{"n_kv_head": 1, "d_mlp": 320, "activation": "reglu", "norm": "layernorm", "attn_scale": 0.125, "parallel_block": true, "doc_mask": false}
Each number is 50 + 10 x the weight over its row's rms, rounded and kept within 0 to 99. Layers, rows and columns count from 0. The size before them is the row's rms in percent of the matrix's.

# layer 12 MLP up, 320x128, rms 0.0841, rows 110-164, columns 0-127
109:22 56 49 46 47 24 60 49 36 51 47 57 55 45 59 37 46 55 51 56 58 41 38 38 61 53 55 51 41 51 34 58 46 47 55 59 57 39 58 52 62 39 53 43 45 56 56 38 45 66 42 42 56 39 53 63 54 56 35 44 44 66 45 47 47 32 57 42 56 52 52 42 72 66 48 48 62 53 47 48 41 46 43 48 45 56 44 58 48 59 54 64 54 31 56 44 41 37 27 54 41 58 42 64 56 51 58 55 60 54 52 46 67 45 55 50 38 25 50 49 54 53 59 49 55 91 42 67
081:55 45 54 65 52 52 41 53 32 47 69 47 51 51 27 60 42 39 49 65 56 58 52 48 55 46 39 51 34 41 53 54 53 47 58 51 47 47 62 33 62 53 37 58 58 39 67 55 41 37 40 49 59 59 38 32 60 45 51 41 51 59 64 62 47 43 64 67 67 37 56 68 44 59 62 53 33 33 26 56 61 46 72 45 56 31 56 66 36 58 55 52 34 44 54 55 62 55 54 50 46 55 62 50 53 57 50 40 46 37 55 28 55 43 56 46 44 57 48 38 66 51 41 51 36 47 57 52
104:63 45 45 71 47 40 42 44 39 42 50 46 58 58 37 46 45 67 67 48 47 38 48 32 47 57 51 46 50 57 48 59 41 43 54 40 36 55 42 58 64 42 39 48 48 61 58 61 58 61 50 59 60 73 45 54 53 63 68 32 57 44 57 50 60 49 42 36 64 47 49 54 44 49 46 47 43 32 71 45 52 31 44 71 43 42 51 67 48 33 48 61 55 54 52 45 49 37 56 39 40 28 58 30 68 55 54 59 56 52 47 54 43 46 71 52 66 53 49 49 61 67 33 50 63 49 48 52
103:47 46 48 52 40 52 62 54 58 57 39 26 38 44 32 44 63 55 37 56 39 54 30 50 58 51 43 52 43 58 27 37 55 57 57 44 56 40 49 59 54 44 49 55 59 47 50 50 51 55 51 58 48 51 46 42 42 46 50 69 43 42 49 53 57 34 58 63 51 59 57 38 36 43 52 53 56 46 60 45 47 60 57 57 43 57 55 59 61 48 45 48 75 59 54 35 45 64 25 65 46 38 52 57 44 41 52 50 58 54 24 59 62 49 42 50 63 66 59 70 68 38 48 70 44 51 22 60
094:34 37 46 58 46 47 48 45 37 42 50 43 41 48 41 33 52 61 38 59 45 63 48 37 46 29 59 55 56 70 43 63 29 42 45 44 52 49 55 39 48 53 30 48 69 58 57 49 51 50 59 50 35 46 67 38 55 66 55 69 36 41 55 39 47 47 59 48 47 76 57 53 31 47 55 43 31 52 64 56 64 44 61 58 50 45 42 53 53 53 38 66 42 57 50 58 60 50 50 41 32 61 39 54 44 67 50 57 59 43 51 61 52 47 50 77 47 55 62 50 53 39 59 66 38 65 51 48
101:73 62 59 54 50 62 51 50 51 43 66 42 62 50 49 43 58 54 29 49 44 45 53 43 28 29 41 56 38 46 21 59 31 68 54 32 43 53 40 43 71 52 43 52 48 56 60 51 47 59 53 43 50 59 44 48 48 63 62 53 56 40 58 43 45 37 39 68 55 35 66 40 42 54 47 54 49 61 58 40 43 48 45 53 47 52 38 63 38 55 43 45 50 58 42 60 51 63 40 56 51 44 28 63 53 69 54 57 68 44 51 62 49 30 35 49 47 62 41 53 46 46 54 47 48 64 45 63
099:81 58 44 28 51 30 52 60 60 42 29 53 46 47 50 39 63 64 53 59 40 48 44 50 44 52 51 49 48 38 57 39 46 54 75 62 54 55 34 42 54 38 25 49 55 47 38 18 50 54 47 45 60 47 48 56 49 44 65 68 60 43 56 50 44 55 49 59 61 55 58 47 42 49 52 64 74 54 61 60 45 63 40 50 44 40 56 46 55 54 61 59 53 51 44 49 32 51 49 41 53 46 57 24 55 59 46 62 66 48 45 63 45 59 41 42 61 48 47 60 43 48 52 52 48 65 54 46
101:52 44 30 64 61 51 48 59 28 42 47 48 40 43 58 71 44 53 49 63 51 62 51 56 67 53 62 43 51 51 51 39 52 52 49 45 43 48 43 57 58 47 42 38 46 53 17 55 61 54 51 71 39 60 37 53 80 61 40 68 48 62 37 57 59 59 51 44 55 46 59 70 47 52 52 51 59 58 54 42 56 50 35 45 20 46 54 54 38 56 38 51 53 56 52 37 58 67 54 65 64 44 51 33 46 59 38 61 45 48 30 57 52 40 46 38 51 47 51 56 48 69 44 42 51 59 52 51
095:53 58 46 56 58 52 61 37 36 40 52 39 48 37 59 55 49 50 45 41 41 47 52 50 40 47 50 57 60 41 37 51 60 53 55 49 50 62 30 58 51 36 51 53 53 37 50 53 71 43 52 57 42 42 61 39 64 59 43 56 47 37 49 44 51 38 43 21 60 33 53 60 54 54 40 49 45 38 46 57 41 48 55 41 48 42 45 84 49 61 45 77 55 42 55 64 72 53 51 45 52 45 50 45 56 56 65 53 45 65 44 30 62 52 69 58 56 39 37 57 45 46 49 50 67 44 33 73
114:66 57 53 61 60 34 39 44 47 43 58 56 58 50 63 56 31 65 33 37 57 36 58 60 41 46 47 58 62 33 51 44 55 65 53 49 51 51 58 29 45 58 38 33 53 57 43 59 60 56 57 54 40 56 62 46 46 41 63 54 50 41 67 46 46 69 35 56 67 54 49 49 42 23 52 43 62 74 56 55 58 32 43 50 45 36 52 35 34 56 55 58 53 35 58 55 49 53 60 43 68 40 57 43 67 55 55 53 60 43 43 40 50 45 32 59 42 51 33 51 51 52 44 54 51 44 61 66
109:43 39 33 46 53 51 51 26 64 56 60 48 58 44 49 41 58 38 39 47 50 59 41 34 41 50 49 42 58 54 64 50 53 33 50 65 66 55 76 48 49 57 57 44 41 47 56 69 32 60 52 50 47 41 53 51 29 31 49 39 59 44 43 51 57 68 68 53 52 60 58 61 52 35 45 40 78 56 47 49 57 55 40 33 54 48 52 44 52 44 54 61 64 63 50 61 46 56 72 48 61 37 61 45 56 51 50 41 35 38 37 42 48 47 63 42 54 35 49 55 60 46 58 46 62 37 63 39
107:56 54 53 67 66 52 57 51 33 37 58 50 48 50 52 54 32 67 42 61 50 55 47 46 55 42 61 45 64 41 51 39 37 24 49 48 51 43 48 53 52 42 40 39 57 59 36 42 69 42 61 39 44 31 44 35 73 51 37 48 35 36 48 56 58 43 51 54 59 63 49 45 41 37 64 45 46 54 49 43 75 44 59 33 46 68 66 52 41 57 57 40 40 38 71 55 49 38 59 47 47 48 65 39 46 38 42 56 58 49 44 58 53 47 37 57 50 43 66 66 48 56 45 55 56 73 55 55
105:61 43 41 56 37 48 35 39 55 47 46 41 33 60 61 66 55 27 53 65 55 57 59 35 63 41 69 46 50 49 56 36 60 54 56 33 56 45 65 53 53 67 38 45 49 51 54 47 20 65 32 51 46 45 45 56 45 62 48 40 48 38 55 60 57 63 39 62 46 49 65 60 61 40 45 38 47 46 58 59 59 49 49 51 49 41 79 54 38 62 49 43 41 55 55 57 51 57 51 54 51 54 47 45 57 34 39 73 30 48 43 52 62 43 56 55 41 58 36 49 38 53 65 35 50 50 53 62
109:44 49 56 33 47 57 55 47 59 42 42 70 45 26 63 57 47 47 51 81 52 42 49 56 61 47 51 36 53 59 37 60 45 58 45 65 55 55 50 42 39 61 44 53 39 37 32 52 32 30 32 47 38 51 69 59 82 49 51 61 52 47 58 43 37 59 52 51 46 49 53 52 70 36 54 39 55 31 57 55 54 29 52 46 64 49 54 66 48 46 56 52 28 62 47 45 64 58 38 53 50 43 45 44 50 51 49 51 54 48 53 40 44 58 60 44 49 48 41 48 42 54 47 49 47 46 70 64
087:75 65 64 62 63 54 40 62 49 55 55 42 76 70 50 58 34 47 54 53 55 36 66 66 48 53 58 52 50 36 34 51 50 50 48 46 44 53 55 48 43 62 50 53 54 44 57 47 40 50 31 38 51 62 59 48 39 40 57 65 30 26 66 44 63 61 49 57 55 48 55 45 42 45 45 44 51 61 44 58 50 44 67 61 56 30 49 57 35 49 48 49 37 50 44 40 39 62 57 53 43 44 41 40 56 46 50 45 48 68 55 36 61 46 49 38 48 50 27 28 53 43 49 60 54 47 33 61
088:31 44 33 51 33 40 53 57 33 45 52 41 51 44 56 54 40 37 35 56 50 63 56 55 43 35 41 59 51 67 34 53 45 49 53 52 55 29 70 35 41 45 41 43 40 68 47 72 53 52 38 41 42 57 62 37 62 65 52 58 56 47 30 40 45 58 48 55 32 61 48 49 57 64 46 44 48 54 57 70 48 40 48 43 56 36 48 38 55 50 52 55 58 50 68 53 50 49 45 43 38 55 47 37 68 56 29 41 58 52 56 52 52 48 45 68 61 76 52 46 61 65 57 50 57 62 40 54
095:33 58 49 38 45 49 30 58 59 39 52 45 45 47 43 58 45 54 50 66 49 47 44 68 42 51 83 37 57 37 51 42 52 35 47 51 57 66 43 50 31 57 46 37 61 43 50 39 54 50 36 58 43 48 42 49 47 52 52 41 32 62 65 47 49 41 59 58 29 72 51 49 58 34 40 54 70 47 61 54 68 57 52 49 40 72 67 55 50 38 48 41 49 58 57 58 41 63 46 61 53 59 49 39 61 49 63 50 63 56 60 67 56 53 45 38 55 54 51 67 39 35 46 45 66 59 54 46
105:59 48 58 37 52 43 43 50 48 39 31 57 49 56 53 62 48 47 58 41 60 37 57 61 53 41 51 46 54 41 61 60 52 32 54 55 49 44 67 55 47 53 51 34 51 39 54 49 58 54 35 52 55 42 56 40 27 42 40 46 47 46 63 53 28 55 52 48 51 44 65 46 57 29 38 60 47 56 40 70 76 58 54 48 57 41 73 49 48 73 59 37 57 38 51 43 41 39 41 54 63 59 42 59 51 40 44 42 66 35 57 65 54 48 62 56 46 67 24 39 66 44 52 54 60 41 55 56
096:43 37 42 41 59 19 44 39 58 48 53 68 56 58 60 58 58 49 41 51 38 42 47 51 33 50 71 47 58 43 54 41 61 45 49 48 58 64 51 44 34 59 66 32 46 52 41 53 50 34 57 57 38 44 47 42 49 59 56 34 55 62 43 47 53 58 79 46 59 54 56 50 42 49 54 48 43 43 54 33 62 39 51 64 43 41 59 61 43 54 29 46 43 44 55 46 26 65 46 70 55 56 51 70 49 63 44 53 48 46 56 65 63 49 48 38 51 41 66 35 49 41 58 59 54 49 53 35
119:41 59 27 58 39 57 45 46 32 34 67 39 37 50 41 61 50 53 31 55 50 40 51 48 43 29 31 46 41 51 57 65 38 58 58 36 39 51 59 44 56 71 44 59 69 61 50 74 53 52 63 25 51 63 48 40 60 32 55 64 55 47 40 48 43 41 59 70 60 42 57 33 44 62 59 44 51 66 58 57 47 66 48 34 60 37 54 50 46 45 63 53 51 55 49 60 47 57 48 55 38 49 48 59 48 49 43 49 48 47 59 50 52 30 39 49 48 49 68 44 41 44 43 51 47 61 51 50
114:52 47 51 58 51 54 53 60 54 50 32 39 37 57 44 52 41 46 56 38 65 39 54 55 64 46 50 74 31 41 58 62 43 48 52 56 57 43 54 46 69 53 34 58 61 44 61 57 64 54 61 51 68 44 31 40 51 53 39 52 48 66 49 39 72 37 44 39 38 43 61 35 28 50 49 38 47 48 49 48 52 66 41 59 41 49 72 60 41 58 48 44 47 82 57 37 57 48 56 53 38 48 46 59 60 32 58 39 49 57 58 53 37 45 60 52 54 47 59 51 39 42 56 34 45 40 66 54
103:54 64 45 46 64 39 57 52 45 35 53 61 45 37 46 62 68 59 43 49 52 16 56 57 50 55 53 65 46 42 56 47 42 44 63 50 64 51 55 48 49 55 39 44 42 78 39 56 62 48 52 45 42 59 45 48 47 41 36 48 56 56 63 50 59 41 56 51 46 27 45 43 34 55 63 45 49 38 58 57 64 36 49 55 48 37 61 66 64 56 58 23 48 50 50 32 50 42 35 52 48 56 44 48 36 44 51 68 63 44 51 70 36 59 52 43 44 51 55 72 52 47 44 59 46 61 37 47
108:68 45 56 52 56 36 49 47 49 40 63 48 55 56 60 62 48 30 72 66 45 59 57 55 63 43 59 62 54 28 63 27 54 48 46 52 50 35 50 46 63 46 47 48 43 66 48 55 38 51 40 67 51 42 55 71 61 56 55 48 73 46 49 46 44 63 55 52 61 44 52 46 46 44 52 38 56 52 62 63 56 34 40 49 51 56 56 47 48 40 46 58 52 54 56 46 34 30 51 30 46 60 51 40 54 40 35 51 41 51 26 56 54 45 29 72 66 41 38 46 44 35 52 57 50 49 60 60
109:47 38 61 57 55 40 52 42 38 44 51 54 61 60 54 39 41 51 41 49 65 39 53 42 51 47 52 47 42 49 47 67 45 58 61 50 56 61 44 44 49 42 53 34 43 35 45 51 67 53 43 47 44 66 54 68 43 54 69 58 37 57 52 58 57 54 56 54 50 54 47 55 54 50 68 41 28 31 46 60 41 55 56 47 33 45 64 63 51 40 53 39 45 48 42 49 61 59 65 55 64 38 66 35 53 57 37 60 35 42 44 33 71 66 37 60 50 49 43 82 64 61 40 50 36 57 43 33
096:25 58 39 50 55 42 40 50 58 50 34 50 31 46 44 63 52 42 57 54 60 57 67 57 69 59 38 61 47 47 51 31 71 47 56 48 57 61 30 47 56 54 35 37 55 54 46 26 59 56 36 50 55 66 44 46 59 69 50 51 45 37 41 54 53 62 61 37 47 51 62 54 46 31 66 46 62 46 39 49 45 61 56 51 60 51 57 43 46 74 45 47 41 62 57 62 55 57 48 24 53 51 44 41 50 40 49 42 48 57 47 42 65 46 48 56 51 43 59 43 42 55 24 42 48 46 63 41
100:52 45 47 38 52 58 55 39 55 33 67 38 52 43 62 52 73 54 60 49 62 49 46 43 57 50 65 55 53 43 35 52 49 52 34 62 46 55 57 42 50 54 51 47 61 13 53 45 40 40 43 50 48 60 59 36 41 56 43 59 62 56 56 46 53 47 40 48 46 42 42 66 56 55 46 35 53 60 52 57 58 53 68 37 62 40 55 45 58 68 38 22 53 65 43 29 50 42 54 48 63 48 42 54 65 43 31 56 52 61 63 45 52 35 63 51 40 56 54 65 58 43 65 42 51 46 31 57
111:50 52 44 47 62 50 53 55 48 61 62 47 29 46 53 53 38 40 48 48 52 68 49 57 65 52 38 43 28 44 61 61 35 60 45 68 50 57 31 50 52 45 50 68 46 45 50 49 50 47 48 68 55 61 50 52 39 46 42 43 39 77 53 50 31 38 52 29 56 53 49 48 41 54 49 46 40 54 31 36 49 44 44 49 43 40 68 48 55 44 58 39 69 65 45 30 45 67 49 38 63 59 60 52 50 61 47 47 47 61 44 48 69 39 54 64 35 50 61 49 45 51 65 34 54 57 70 38
110:47 36 47 45 76 49 53 65 54 33 39 54 56 41 53 39 47 44 52 47 44 44 44 49 54 58 41 59 35 58 29 49 53 73 38 54 41 40 38 49 53 48 44 46 78 42 48 29 52 63 42 51 47 47 53 44 56 54 55 48 57 53 66 65 53 53 68 53 62 45 45 52 51 48 58 32 36 46 49 24 40 48 37 52 29 54 60 51 49 61 53 31 63 65 53 47 52 34 57 54 56 37 59 42 58 59 65 50 33 58 44 53 45 54 53 54 42 63 61 61 66 63 62 45 36 48 62 55
097:46 57 54 44 37 53 48 52 54 55 32 53 31 63 60 59 54 44 52 51 48 49 51 57 45 43 35 47 34 37 53 51 63 46 37 67 69 45 64 45 48 59 30 47 44 41 43 52 37 54 61 50 41 25 56 46 47 64 44 67 46 66 51 34 48 55 50 65 52 77 48 40 44 48 38 46 57 40 53 45 78 49 59 44 54 52 76 58 31 53 60 48 47 54 48 75 45 58 35 43 63 54 51 50 66 58 55 35 64 44 49 41 68 41 45 50 61 49 43 56 43 47 52 54 47 48 46 54
108:64 32 47 50 45 60 57 65 44 41 66 74 53 60 50 42 63 64 29 54 58 55 51 60 72 42 40 38 45 41 52 50 43 62 50 47 26 52 45 60 47 57 45 42 53 46 41 41 36 46 58 55 37 63 34 63 55 61 46 56 55 66 44 43 62 46 68 52 51 29 75 58 46 43 60 47 59 48 49 36 50 55 43 48 58 49 62 49 59 39 55 48 59 33 46 48 31 53 44 29 58 57 42 35 56 47 49 58 53 46 55 44 58 42 50 35 68 36 44 55 59 38 63 51 58 50 43 40
099:32 47 38 36 47 59 48 62 42 53 39 57 38 38 44 56 55 42 63 54 55 45 56 49 59 68 43 51 50 36 57 36 48 46 66 67 37 60 54 63 41 51 67 50 43 61 49 80 73 64 58 58 48 55 46 50 61 45 28 50 58 50 32 57 39 41 56 35 37 62 28 41 49 49 40 49 37 56 59 39 51 45 59 48 65 46 38 55 55 71 57 32 42 49 68 40 57 32 42 46 50 41 49 49 42 29 40 44 55 49 60 50 57 48 51 50 58 44 49 50 56 61 47 48 61 42 47 56
100:49 58 69 49 56 42 35 68 52 56 54 56 47 54 53 46 33 64 65 63 58 43 42 49 47 27 55 51 60 48 42 68 52 67 56 50 37 56 44 56 34 46 57 59 25 55 65 59 38 34 52 61 47 53 49 47 53 42 47 45 19 34 35 47 50 52 47 45 43 44 41 48 48 51 53 51 44 35 67 64 62 49 51 49 62 60 46 56 41 35 55 52 51 43 56 57 38 44 61 36 56 68 44 52 46 59 64 64 59 44 42 57 66 44 40 52 33 58 45 64 54 70 62 50 44 48 31 42
091:42 50 54 39 43 44 47 57 71 55 50 50 72 60 35 51 46 47 43 73 51 52 37 59 60 46 53 40 63 58 42 39 52 48 58 61 48 58 41 35 42 41 51 44 54 49 51 35 28 44 44 48 59 47 65 33 45 62 50 53 54 53 47 61 66 48 49 58 52 41 50 42 45 33 38 40 51 43 49 54 44 47 67 64 53 43 61 43 67 40 65 36 45 60 31 62 54 45 49 47 34 55 21 59 56 45 54 47 61 43 61 62 47 26 49 50 62 45 43 67 51 28 57 51 35 54 55 65
096:52 31 60 24 51 50 38 38 52 29 58 56 52 53 54 53 39 46 50 61 47 52 41 65 49 29 49 76 41 68 54 52 50 42 52 62 66 48 46 30 41 49 37 53 42 44 47 45 35 56 41 39 56 51 54 47 56 59 75 52 63 47 42 41 41 63 55 55 51 52 55 63 62 50 50 52 54 55 60 60 46 51 51 44 48 55 65 39 35 71 44 54 47 56 37 54 40 49 42 54 56 59 52 36 45 70 47 47 40 57 42 42 58 42 59 64 39 45 27 42 41 46 57 63 52 48 78 57
090:61 33 53 38 65 53 56 44 45 38 26 40 64 44 52 39 58 47 43 39 52 48 36 63 59 54 58 54 35 43 58 51 51 42 68 43 53 56 55 25 48 48 43 53 47 52 46 45 46 50 50 58 36 34 47 57 49 39 71 33 66 38 64 54 43 51 44 71 50 25 46 70 50 66 59 39 58 50 38 51 48 47 46 36 43 47 36 57 67 62 42 60 54 55 45 36 62 44 64 48 61 45 60 44 43 40 40 51 80 49 43 51 53 54 57 52 54 54 52 51 64 58 52 41 43 43 62 42
102:37 46 59 48 58 40 40 57 56 59 45 46 53 69 41 63 56 40 39 49 49 57 55 69 50 48 44 62 47 55 33 57 63 50 52 49 53 62 56 42 59 55 42 61 59 30 61 54 44 58 31 53 32 40 50 63 44 53 48 48 20 57 42 47 45 25 47 58 48 48 49 53 55 61 68 44 52 41 42 29 30 46 64 53 44 37 54 49 50 43 42 57 46 40 32 60 42 55 47 47 49 43 39 49 67 71 61 59 29 35 67 43 57 60 38 41 57 48 55 52 57 57 58 48 52 43 70 55
106:46 50 53 61 55 56 48 48 59 50 76 39 40 49 57 60 67 64 56 35 56 69 42 48 29 58 62 69 56 46 55 49 48 37 47 58 35 51 44 55 49 34 52 46 49 70 44 26 70 52 53 42 39 46 52 48 54 45 41 59 44 45 54 41 53 42 43 51 55 48 44 57 36 48 50 73 57 50 56 43 26 53 37 36 52 57 43 62 43 64 42 56 56 42 64 56 58 66 42 50 56 40 32 55 54 33 64 43 39 51 54 39 62 46 37 51 58 56 53 37 42 51 58 25 44 44 58 38
097:28 39 62 43 62 62 43 56 62 47 62 55 57 47 53 40 50 52 42 59 58 47 43 56 37 31 45 42 56 57 47 58 50 58 45 52 55 55 50 60 32 51 62 52 49 51 58 45 49 58 40 42 54 44 66 55 27 62 44 52 61 46 51 35 56 44 54 40 54 53 42 52 63 62 70 53 44 34 28 47 52 28 49 57 56 47 53 54 66 54 45 51 58 69 51 59 48 42 50 48 32 59 33 48 61 46 51 40 61 66 62 26 61 57 70 65 51 57 33 67 58 53 40 28 34 56 57 43
102:25 55 38 44 40 46 52 51 54 66 64 32 48 55 50 36 56 66 66 59 47 58 36 37 48 63 41 58 45 31 35 50 54 53 45 47 47 58 46 55 80 27 64 61 59 53 46 47 63 41 55 43 54 40 50 61 50 39 48 49 57 53 41 48 51 30 45 39 64 64 46 33 46 68 47 56 41 69 39 49 44 47 49 50 48 44 44 53 48 59 45 50 58 38 60 40 47 48 41 52 40 38 61 64 55 50 45 63 46 60 70 27 69 47 40 39 54 48 56 47 47 49 66 45 55 41 41 47
105:48 43 59 51 33 56 56 44 35 63 60 34 43 43 46 70 69 50 49 41 66 45 46 35 39 38 58 68 41 57 36 61 47 41 58 55 42 46 57 50 58 46 48 47 52 43 68 54 55 52 54 43 39 59 44 51 52 52 57 56 54 55 46 54 53 50 53 37 75 50 55 61 55 50 49 65 27 55 38 38 55 59 45 56 51 36 28 52 30 62 45 49 54 62 63 53 53 53 50 50 66 49 50 53 60 39 20 49 36 58 46 58 51 39 48 64 33 43 55 46 60 63 26 41 35 49 35 55
093:53 47 65 59 42 45 53 52 64 61 24 39 61 37 57 53 49 64 72 55 42 48 35 60 45 40 58 55 44 51 40 56 60 58 46 29 65 54 41 49 44 48 59 55 56 53 46 41 38 53 68 51 33 42 61 45 67 47 50 34 53 46 50 37 54 50 38 51 57 61 33 33 56 28 47 55 71 62 58 41 45 61 53 55 47 58 47 46 50 49 39 48 68 61 65 55 41 48 37 50 50 43 41 41 51 40 47 64 51 68 54 70 41 32 50 50 54 47 19 56 34 53 50 53 53 49 46 50
116:64 64 59 53 48 36 54 67 64 55 42 52 50 63 41 52 41 56 45 79 35 22 40 69 50 43 46 58 38 50 46 64 52 61 46 29 57 55 48 55 44 61 57 46 38 46 52 59 36 46 43 58 36 57 53 55 71 40 47 36 58 44 56 36 48 46 53 41 41 49 48 55 52 32 55 43 52 57 38 67 59 55 41 48 53 67 48 45 48 47 39 54 45 48 39 42 44 66 61 45 44 62 51 61 54 57 53 48 59 41 36 58 40 49 38 28 45 63 46 57 54 63 28 59 36 64 42 60
103:35 43 37 59 46 59 43 47 39 47 48 65 42 59 31 60 51 67 40 61 69 36 52 40 76 50 49 40 36 53 37 49 33 47 50 52 65 48 61 61 55 52 50 36 43 43 44 47 58 50 33 35 58 49 36 50 54 64 49 56 58 75 35 58 62 47 63 57 43 49 63 58 49 44 49 44 50 52 27 26 47 48 34 63 38 58 46 49 66 49 37 65 47 59 60 54 51 46 67 38 56 55 63 42 54 61 42 45 46 58 56 46 29 48 52 62 48 39 50 52 60 55 50 50 40 50 40 58
097:62 55 43 29 50 47 48 58 55 39 54 54 41 60 54 53 51 40 55 49 57 58 52 46 30 82 32 46 50 49 47 64 54 56 41 56 40 53 51 54 53 53 59 48 65 62 46 51 60 47 40 65 54 50 54 64 45 44 53 38 56 67 40 48 59 63 60 54 63 46 44 42 40 62 40 55 56 60 32 44 51 39 33 31 52 44 38 55 59 44 52 59 36 51 50 48 60 67 53 24 48 51 42 52 50 26 44 50 53 40 46 39 56 73 43 55 52 49 60 17 39 54 53 47 66 48 62 56
103:57 57 51 55 52 25 36 35 37 44 41 59 46 47 51 47 55 50 34 59 53 31 55 56 61 51 61 42 57 40 63 62 48 30 50 59 57 63 54 37 57 40 44 29 46 58 60 58 54 56 55 39 71 52 42 61 16 48 54 52 59 49 53 56 56 43 52 58 52 57 41 53 57 55 35 43 45 58 39 27 50 54 66 47 52 37 65 48 53 55 52 36 47 52 49 64 40 69 66 43 56 52 59 58 60 66 59 58 52 52 50 63 49 54 63 36 47 58 54 66 63 56 37 43 35 59 42 57
103:51 49 64 47 70 33 50 34 57 39 39 51 63 45 23 39 57 39 50 46 52 42 63 48 66 54 60 41 54 40 35 36 64 48 36 51 38 54 55 50 65 49 56 69 46 61 59 49 49 55 44 39 47 60 44 45 74 67 53 72 45 64 64 55 46 44 48 55 47 50 57 57 43 64 62 60 39 39 51 56 33 56 50 52 50 52 36 46 52 52 57 39 43 54 52 35 61 67 61 48 55 42 25 40 46 62 39 48 46 29 41 48 57 57 63 53 51 42 53 37 55 51 42 39 62 43 58 36
089:45 52 43 39 75 51 29 35 44 51 43 54 47 60 59 66 62 43 63 51 58 64 67 48 48 60 49 49 48 50 70 46 48 44 47 47 40 59 38 55 54 65 60 42 57 63 58 59 35 57 52 65 53 57 25 43 45 44 52 52 63 45 41 36 51 62 61 54 49 61 46 48 48 49 37 40 46 58 49 43 53 31 47 45 56 34 37 34 39 36 66 37 48 50 41 44 37 64 46 62 59 53 47 52 59 48 35 71 41 44 46 58 43 44 38 52 54 38 58 35 28 59 55 52 51 60 59 75
097:62 58 49 44 55 39 44 46 62 39 25 54 57 51 46 43 38 40 49 46 48 45 53 71 52 54 44 48 53 56 46 62 49 50 48 38 39 54 48 62 37 39 52 45 50 55 67 67 42 61 62 61 48 55 28 44 27 51 53 41 41 34 62 33 44 44 59 43 65 47 30 62 55 59 34 50 41 47 68 44 37 64 56 45 63 48 50 66 50 38 50 58 72 71 55 59 47 53 38 49 37 55 47 41 59 47 52 42 69 43 66 49 43 61 47 52 63 73 52 43 50 46 49 57 46 45 64 37
096:59 66 69 55 42 40 41 48 55 53 65 58 72 41 45 45 41 28 43 43 50 39 48 36 41 28 55 54 50 63 20 68 51 44 38 35 49 42 50 53 38 53 64 48 46 43 38 70 33 65 66 37 63 51 66 46 45 53 53 43 44 45 60 41 50 45 41 49 50 58 52 50 60 59 35 51 60 37 49 35 45 43 53 47 63 54 49 58 56 28 50 62 46 48 33 57 52 46 31 31 58 50 40 57 60 64 52 46 51 52 46 57 59 59 56 42 56 49 45 66 50 55 41 35 53 41 52 48
114:34 44 45 63 62 42 55 43 26 60 44 51 44 40 62 37 58 51 50 49 47 64 43 47 42 42 47 42 58 59 62 56 49 40 60 43 57 31 39 46 56 51 64 44 52 47 41 48 60 56 59 56 74 63 48 55 48 37 38 60 56 48 43 49 65 42 49 36 42 66 42 45 55 42 36 59 30 69 28 65 59 40 53 58 56 48 42 50 34 47 59 61 43 36 52 57 47 46 81 59 50 72 68 60 49 63 46 54 45 44 51 38 49 52 31 51 38 37 48 54 47 47 61 39 53 65 54 48
099:51 38 51 52 50 50 66 41 29 53 48 56 55 38 42 41 61 58 28 41 58 53 56 49 50 40 59 49 31 65 67 45 45 38 54 53 51 42 48 64 54 50 37 47 38 41 48 46 49 39 67 57 57 62 37 53 52 47 40 47 57 60 55 55 57 58 61 46 64 58 51 52 59 59 45 62 38 56 66 45 54 52 74 40 68 48 55 45 31 49 51 38 38 56 75 49 37 54 61 48 37 63 64 41 31 52 30 46 50 54 39 42 49 46 41 65 31 54 42 39 32 49 47 42 40 64 41 65
097:29 42 57 52 52 50 48 64 60 53 55 41 37 40 52 54 54 45 42 50 56 51 49 57 51 60 33 38 49 47 44 50 47 38 60 38 57 63 58 42 37 28 43 52 37 62 31 54 68 37 76 44 46 42 54 63 49 39 49 47 48 44 39 71 71 51 63 50 44 59 62 50 54 62 44 38 62 68 51 28 58 55 37 50 58 72 59 47 65 51 56 65 40 46 64 48 61 36 70 50 43 45 56 41 54 46 51 51 47 47 45 40 49 29 53 56 51 53 47 66 47 37 45 51 57 59 35 37
106:60 52 50 50 40 34 58 46 42 46 35 53 49 56 68 33 66 37 64 40 58 53 44 46 51 57 47 37 43 51 52 44 51 67 54 47 55 47 56 31 43 44 62 64 32 54 47 53 64 46 32 46 42 48 48 74 26 30 37 31 59 48 53 46 46 47 34 47 60 48 54 46 42 44 73 47 49 57 55 45 67 65 40 41 64 52 43 54 57 45 59 42 59 44 48 49 44 60 58 52 56 40 52 55 57 41 33 61 56 43 48 67 41 45 54 61 41 32 47 62 43 58 62 70 61 72 50 46
098:58 49 51 38 49 61 58 45 57 47 73 59 73 44 45 45 32 64 32 66 39 52 49 55 46 50 45 52 48 47 57 38 69 43 52 63 38 43 51 60 58 77 58 34 51 41 58 47 51 46 57 47 36 43 62 58 36 41 54 47 41 42 66 60 51 41 56 34 35 55 50 47 49 39 40 39 55 44 49 64 29 58 63 67 56 57 56 37 53 70 53 45 41 41 51 55 54 33 54 48 49 44 28 51 45 46 57 57 42 62 52 58 43 51 41 36 56 53 29 52 69 44 58 46 48 42 52 70
102:33 51 53 50 42 48 47 42 56 69 62 60 48 35 63 69 49 58 43 50 53 52 55 51 39 42 43 32 49 57 46 63 34 58 43 42 48 47 44 36 47 48 81 68 45 42 40 66 47 46 40 49 53 59 46 74 42 40 58 34 65 49 52 39 34 54 53 52 43 26 51 56 46 58 41 43 38 40 43 53 56 32 40 51 49 60 41 56 48 49 53 46 60 57 60 54 54 55 50 52 70 44 48 69 69 47 47 42 54 51 48 49 30 56 55 34 42 56 59 38 74 57 52 56 60 35 43 49